From a checkpoint of a small transformer trained on Wikipedia.
Size: width 256, MLP 704 SwiGLU, 16.4M parameters.
Architecture: RMSNorm before each block, rotary positions, no biases in attention or MLP.
Each number is 128 + 24 x the weight over its row's rms, rounded and kept within 0 to 255. Layers, rows and columns count from 0. Numbers have three digits each. The size before them is the row's rms in percent of the matrix's.

# layer 6 MLP up, 704x256, rms 0.0892, rows 475-508, columns 128-191
095:118127112089075155160124106118075149127192165098146133148118100143114122128137118137112144115118104098145129155111162110130118130112164110099096095163126107142127144123110078169121134162122119
107:152166137174128133129119140134169169131105138143112144128132185115135167128135146119149121136130107139132106154149137121185121080130117162128119137114133148134162136107149165106139139132111106
101:161171092144124130106149159091150147116159096096120127127100143156079091123153128125102126124136101155130138119103145114121135128104106168118148126133119150087129157135139143124133122161168156
101:108121135081151100102109137142124159117159155141148109172094120132103138140161153136109146084163140102140097095089118125132138126148105079129117094124132183108161166150171145102155140173154051
097:119144176095099134141135114119119102111159128156162149146141141121102118135121131109134102091143200122108100097116149148140149118129102138154139074137118141124123098139130083075118122158116083
093:121135127151120085121137103100145112121135148155094137137140099090114096148143171128114168161144103117126153160146132159169147177108101136154155147137107120152137172171116125079142110117134129
102:082136142111174089128119129132120121151099111147106123105093156129152136128188144110151137134147151159144163126102122128108128162128142101141101072096139164114128160087096118106148145122184132
097:122088094197106141130113096104170114129137117106113129137121097112173089140118149129121138137157132131140134126118181143142078083124163153084159109132110096143120135126141131149175118114136119
096:097149111112122119124167069107148128134121106156112150142093157160099135187080132105114118094122134153129131116125122137126142163088112154083116132143120140077122087155125155143141144113136137
094:109124188149116110118134131116129145143113114148113101144132151128095129111156126191104127149141135141147110099117100112132132097121080132094060122134141104148114146073149120152114155144115125
101:098125140161146095159082101119138150089146181096109121160145107135125126152107164151155145147144169169136153147148128134124109147114099095126128116087126122064141117147121091161122127130111146
101:108110132138122169119129110140067137138079099140116128090099168132136098123152148124194137138149134113173128157120124144133115118115157108080103121129104165124173124133118097101137087132156126
095:125124149136133127137169133152143133123120130143144094146129171108136136148127163151149105135142090139148101141134133152152103135107095150128150130109084154156135143110114118136127190157122136
098:112111118149133092126143087116160128168104150116155155134138147118101119117135108138113091092095135122103149143119119150107118107149106107160143161133133122142140147113125143126108111095129097
094:122063133075153115124103163142173081123127119153106126121129139128122182131139147130125123169114124084117142101133123106108116101153143154121096132153084129140115111124117154144108147108118144
099:116126129149138178130145134135131108103147132161081160172123131105112147116137170154127117136131170134152086114135146116150150104093112098080123153137139112112161125131126111114168160122097170
091:125119132108110114119142118088163188157160122108135118087099087161082145158166117122154115141114163136135131115200147131125136147098100137092140125101084114099108129125134162162122163112178119
098:124085123154130092118131102091139140098107119114138115128156157147118136139118140130126116104116147126138116169101160051111120106167156163147087121147122116131128118103116163121092176085095075
099:098097115145106131140127108075096159123147144089113142147123061105140137089120131114141160159140120161139125100109136132120081127144131132120110128117151104162132163107126094136074107119130126
106:110120141125128128147131085104160106150143111112097103196131099126135144160143138114163115099169102150129133157096172122121102101168094151150112091104116175126158148134117104141070150163071133
096:104123145178159160132129114179127103099114186129130129186105182146117137126147104115106176145193149107117092076120140073173176118118118153138123130148147147130139126123109121089122142121145098
102:140098118164079131093158189140116112152157128072128115095097134132098135094132107137121131114142097135144156107101150099094106146109095169099107114145134113113145104046119150174121117098085169
105:138129174099113112180130132166133135151110117145127136105171089172102108149118163125114135143146097132085155121095132184089100125124147165158115148100116129142118114108137144100138098075176127
099:078170110173172145137139104105105130162129097118182181114135114131118108125093108119152172134132145145100099140140140096135118121117125158109134110096105160125147111099111161137168121131160142
102:150129114091134102160123119136129153130094076144124125097124121137108111133141157068167164121142117135137121082150129134127166090141123142118114141126114127067109113148136128146155142108143121
109:092132116129080117106138129117105096130181111102140098139114107110092125094127104127142133157127153141153114069146125126133129128144094117167159155089116132144141089095153089139148118109113133
099:118121157114122111130149145144102142107137140076147137149121123150116101168143124126090135117129071136188108104152114152130121088134084121101166129154089121134125122130166154129096134159139120
094:152143126148125115133141107139117110079120132134164111138098121112117100112149111147104121099118143140132138150113084138076128082093137138103148105162095110092084117094167127101122162138142109
104:122143178130151119149135129123156155087138174131116143143150106135108125203128128118114101161161143156144106143140144155133125129167124126139175139168118148115119120132071187126154097125099149
097:154119087117084176108091150188103103123110132168114121149114138131143158115133128127100120104142111174124101121119108134103123108116141156113143104180130141122152086126139128135141167122146118
095:136117117128170071144115134122129112166144114131106156127132164176137161144062117140126105146133133154118144161165103103141153096106125156091102118120120115142117144149127117117112112136099124
091:125124122127131109142100083140097118114102115131088114134112112143143126137118081142097148132149098124129123079116101143120135123157148130124116105112155127141115137103190144188146136099126136
112:094148153103131147148098131123155139146150082121134144156144135108103159114141134119113128120114087141138133149111127123095136113129108112120156113108195191162064120110097082152125150167105114
096:099090112133133149135164168135120156156101092136102094123154140098130134148126179139146180145122139140172115114134100153148126148184145140126117132127146139136129146131101117188125125151155130
# layer 6 MLP down (transposed), 704x256, rms 0.249, rows 475-507, columns 128-191
101:123141149092104159121130144158120122123118158138136153142146113102134104134082110142124131108136149135119148131138105121124144143131106129154128114121145115144144133100116133166087102098143084
114:096124096162162139071117166166144153124144142134150123170115163143121149132137155091166135113150155156091104092122145135110134143110163122112095138092095118146123149118106147116157114136134150
105:134119138111133134109093089102143142103082111125127161137100127139153141139126128188116148117185154090174172088145160142129147126099116097148102132156160118143168131146135123132108114121102142
105:126125131162150114125123056132116142170152130135120148125090154129150146091123105116063135120100129143171131153085097104086119133129085108106122119158131127189136125142124111159101132085108081
100:138130135104136136125130124135156158110148098119122118130105159119070091127106140120138142147159145134125150136115125183108181146118093119094141143118141143128098164131179103129138122131121114
095:163097122150095141147099135119182129151173084126125110106125136121142132139126100095122114096138139120139110101184130107159130098170112119100123131124111155119131140118102152096121136133136077
100:107158113108188135134136119124103119133129114119070163107114186108094143137151124157144128152128101113144120157093151123098099149116122152107096162114112076094112159096155112107100130134126158
104:121129126108134103079116116130113103096117111112163106103126089060184117124081134079150117136118121081140172142095119117149097088135099135135124120159118161181123115100118126134099124125100085
096:119097130108111165125101155119108102101144080084183127098105122088126139167090093160140125120129128166112160132092107094114140111150132123111143150102144119137130169130077139139116152171143122
102:106136154159100152112120113119148155111134111123147097139130120104095161117130135128190106180149134127117118137165148134114147154134138148145147136122122150166105092120126085162103102117098095
102:140127117117097118146085129160132124159160162142144147065138137197100146124136180096120118145133144127114121112083083147158158130104110140116129109145129116142107113117158116139136113153132129
103:095135113152094069133136114143123096133149080116133086138119135153163123104132063081135129093114118097157110082123149151136119103106142153156129139172105131151136143088102112122130132125134102
106:122130117160157159116121124139131173133081135099137149128130094126150175149099122119120092119139131141173105142126132141166108093130124114148086138138148113142147110118135118152175147159130181
104:143137147127133094126107100123156156161100115106153134100138111162122105126141120097134100063114135074109186106117102156117137159122111188090135150157124113116165107151137129117129121116140116
096:064116111137141091128139103147122111104086136094118119107109159166147109144130122089100116132108155084130132107124153148122118161103121121127104124154101113158120081118096172132118096144127179
101:107110103133112129108105103090144130173163114123129146126164160180125119130113153112084144104119113118126146155094095121117136127155124122147117106121150091168115126134138124155133090138135152
094:138174181125138122104145123109111153120104099144130109143125109134114127124144073126118124150119147137140162153133132143144137132149142139102147067098120104102125142122125143113147115107128154
100:126098141144114125135110151128156150098120112145139147173134185144143133100097106157130106143147139129163140138154101094102148105139111132151145145165112181168162114095146165100117178109129111
101:117118155162091129097107125144092152137125136147132170109105137103139162133139108145108119094121153086101125138132119139096097125152090137121116089126142141111138168098102088111126174081165144
109:163130102084136094115154177126112122123100104144161159107104095108125144160121166119129120126095139107100115078138143143102100135143142166069117129156119100117106130119125101135100152114087113
095:122137119159143151142149137070141154170094118114157139106107136115129124128127114114120146115140128141172138100138156142103178119109084132113137142118071151117137130142164095134153148147149161
100:135134153137109122137126178137150124096128165147112133093101151127051146113118095162105094141133092118151135130122132125076110121076052139157107121071110105121128157106134138130118098124089176
107:125125111129172143118151168143118112130136132147129122189204139121139137135178133105092114122146100096111170131150172131129111158122168068133117143124113152108112105136086109100125154105124152
100:149105130119121145127120107185113116151147104132120153133080120088141146081123077102117153117111107105119137124130090098158165132097121118082141147098118105141131117138140144143110127095105167
101:102143147080145164110155129156093130146099135173135103113125145086118125138124118125109142128113111098104100155169130083100126118101169098129088133133122114119138120163133144134134123118110123
118:140144146092133124128160143130128129152102112098127149119129096144126119151135126150097118144134128100073151150107100130167149115161152109141141127154102127155137141124120125137130112140112129
102:129119141143124142149150120109128104108152116114133180078088145119128133160112127125102116089102105097138146113144145132106144123186086145138132130121098110094114142127089164085065149140177167
084:150163139117104098139143173115104090131078088144161071112142137155152109099137130109141116173140130096103111144140111131137141107165174096124108121157154116119115097124117109112145204139160114
110:133130123164136093114125133134148105113139166142097095113131149106107122131145124134157059089090155102105094135138134177117149110116134133120139136134117146151152141189126098155130139106095150
093:131133075092161132152134105143149113119151127125158120132141104164107102128113093131156157128157138121111126144099168133124144142164170075127125108138170083113102134129099169146121130110138116
099:176109141129126122131129118149110080115111091141127157116161111142130137137122150109143145112112134184148129100122117132171057151123164129093113153113138094100056161117132116126110134121182115
099:083127145157123113127144123172158142118124125183155125152123177074145101131125136132135090149128153136133108120158112114156145158155167137095118124166133119126149129132121168095127124119136151
108:154177101101132110172121147120121130171128150104127100120116114142150121177088121126149105148118108152116141080135147147124116162157116149097080155183110126161131114100147133154145130150137144
# layer 6 MLP gate, 704x256, rms 0.0896, rows 476-508, columns 128-191
112:108161139091133121115163158135095108114106111088123147144135116156085129114122160129100095095150115113123159133114137148127139123180148132137126112126123138173093127129093081142132147129116176
103:136168127159108135115097158129119112163151186119078086166157138136098066078110144063165124089132121135096107161125104120138067130133124134141111110127093151123129143112097133118108133135114112
102:096156143136097117142103164148166096117139113140151090088174131136132107115147136124158106087166118151087125145105113103130130137119098126171166108130143150147142104115159137087138156131110091
098:124125143120128155125158105161176115090129157155103167131167152135053106138129137156153148119122154166093121124133110106101116116102156152164130109118157099129114152124120097117130127121136143
099:161138145124121120135159147128137100107081151120103136168116154159120147113090171114162137104128150118119108129074136075114112138127155124144161098175131140113148149100123130156126061134107147
098:123112142113150080132136131150108116194118137120133111091102134107106157104116103125160149118123104106149154134125177087132146126149146146093151137109110095102093079092093076154116125130125107
109:074122166134095094073139124120148138087137126118178116125149092122136134101097090112146111118117114135158145105135121116180094145130121126135163138119127128153086121100167156132140127159116109
090:127174123136150150098103103085154096118116116123086144088093109144133139134149162113127131115121142160170137138141110129087123079129138143099067154101108086111129111110093144147151132108099110
103:113134119104163085102110123088130142162084114130114092099111149122138153087038136117094110135117138123139154164130113152129143127149125077101146146158152142182148099084137094138101145160120132
104:157151148100180191104128147116160132144132135132095090173116153152135107115109133117136089125133123130146092144146142141159185122138097116134124130134128118162114084124102135151147130134078125
100:147141140117147138144106114100131083127118136120136114123152134132117075139107176136107117120111156136094123097132137119124092129131101144106154157116168140083073108133090158135176121197162096
103:145165134116170089135156121116132093123125103120089170156142156221143125144155098131120122103113114127125137118121110123075127116149131148116153138151130143140112129148161139086111086117135142
102:137105123134134163127162130069133144113174134129123128148094173100114122074145149161148143113140143149149113140114145129157104109141081168131157169116082106129132133097113099147113120123110120
095:093088152137126152132153121123139114151142117138180122145138159136153152135141094106136128161142134099143142127097145109106139119112110122106147119120092188145135104152080143096144102099131097
099:145141118113112158134110185190144117112097157122160108126118134108097165097147129144164131098152143112148107165105110140184121111116132144099164186131103144189155149098107113129128114108134120
088:111135167150127133097137165182128145103111118175158149159098128135119147153108093164093112106178108123125105131114108141103131132116138118148129124112115123151170098152166145130137144144074140
102:127144090133161153133123114147118127140123122146130077104152108140069186153110144089120105135111114158159143134147144142151144152140124108095133116117130110168115132145089113097118128143152163
101:113171112099117147164127164158148120122134107115121140143146130166142109103112177162128131147150114104151117119136144107101112127103139138152140138157085141168091159118142129148148083178145104
099:141096137146132150110107172151097123165122074127118132150109136152129156119155101102127166124134133122123145082127135156142089101144089197133143148114150116131152149132123113102099133170084127
098:123092106095152143104128108081136112098100181114125091131124093128117127090119132122110115129096159127091120150145131167136137138152161134173100121129149136130132138132130160137103131130154103
098:118118155137152110126148184083142124186127112109163101086110114100141131103119113103103112104151124098114146101098100156112136172131128106107159106127138132089109102119110126124115121074159130
111:089118112117118123164100120108145111126063103107135093127113142092134129106103120120145150098117155133129132138118119103100105103141122082144152083120119123137165118140131100191089127121147141
104:125146120159095165150142116164125124136138139136182159106128139140090173104115069133091130121140134130137144122121128148126136060155105117086054104102163136142151159143167155150135148080122159
097:162114100130068117107088117118150168120127089121177137160138131130092128111113111132129117149158132100151146132099180185098100103127139117188133082112141127116112171116171132124126138159166111
123:150116139106184122105132146110091156130120121120119156112119154140145132120126114113154164103143105137138104134081117111097101087131173116143121142118106126151137134140164118138142118112145120
097:125142149115114121149138114122162155155150137116141103123093144139165114157140096142081151116107102099155088144149128120111159083170118125076150113131162151168133130079074128128102117158120148
088:131120111155120133175138095125130136121140097110154118149138116120123127125127146127149129118152084142138140136105120134130086096126100124147138134083157135131124106129141133115091154093179106
103:153144099184125122107109140145100121087113143136202141160110131146077162124135093138073095122103091131106101132083120120097128148116102119127137117110126149152161114166116127169102137101099134
097:158125131121173152142140112158167147108112131126081147151151105137119150162126113125126100086130134180144111111099120129074133079104103121125148158124139123096142103163116167142129134096174100
097:165121118133134124164153177124122098127159124108120127122134124102176157127164111147134103137116145112126136119109144140138133126119143125124135117158120130132162127144102135149125112102097169
100:136111144116113121155154114133092101098128165120111151139101110133108132134114131052092152117095084136091110142137161130143074142092080133175106141074121158094087156081157079161115146153108128
104:106141098125166139123177089112120130133136155150126145078152130140127141093113102141136110096088149147118160092113097166144100133130158151129132105128077132144144118115132152089107170107091156
105:169132156132086145142156140107098100097127111100117089078123141124121185130140145129146106136160162112083188125179091125095123169143146128163096132096133130129174112142125159122108117101124138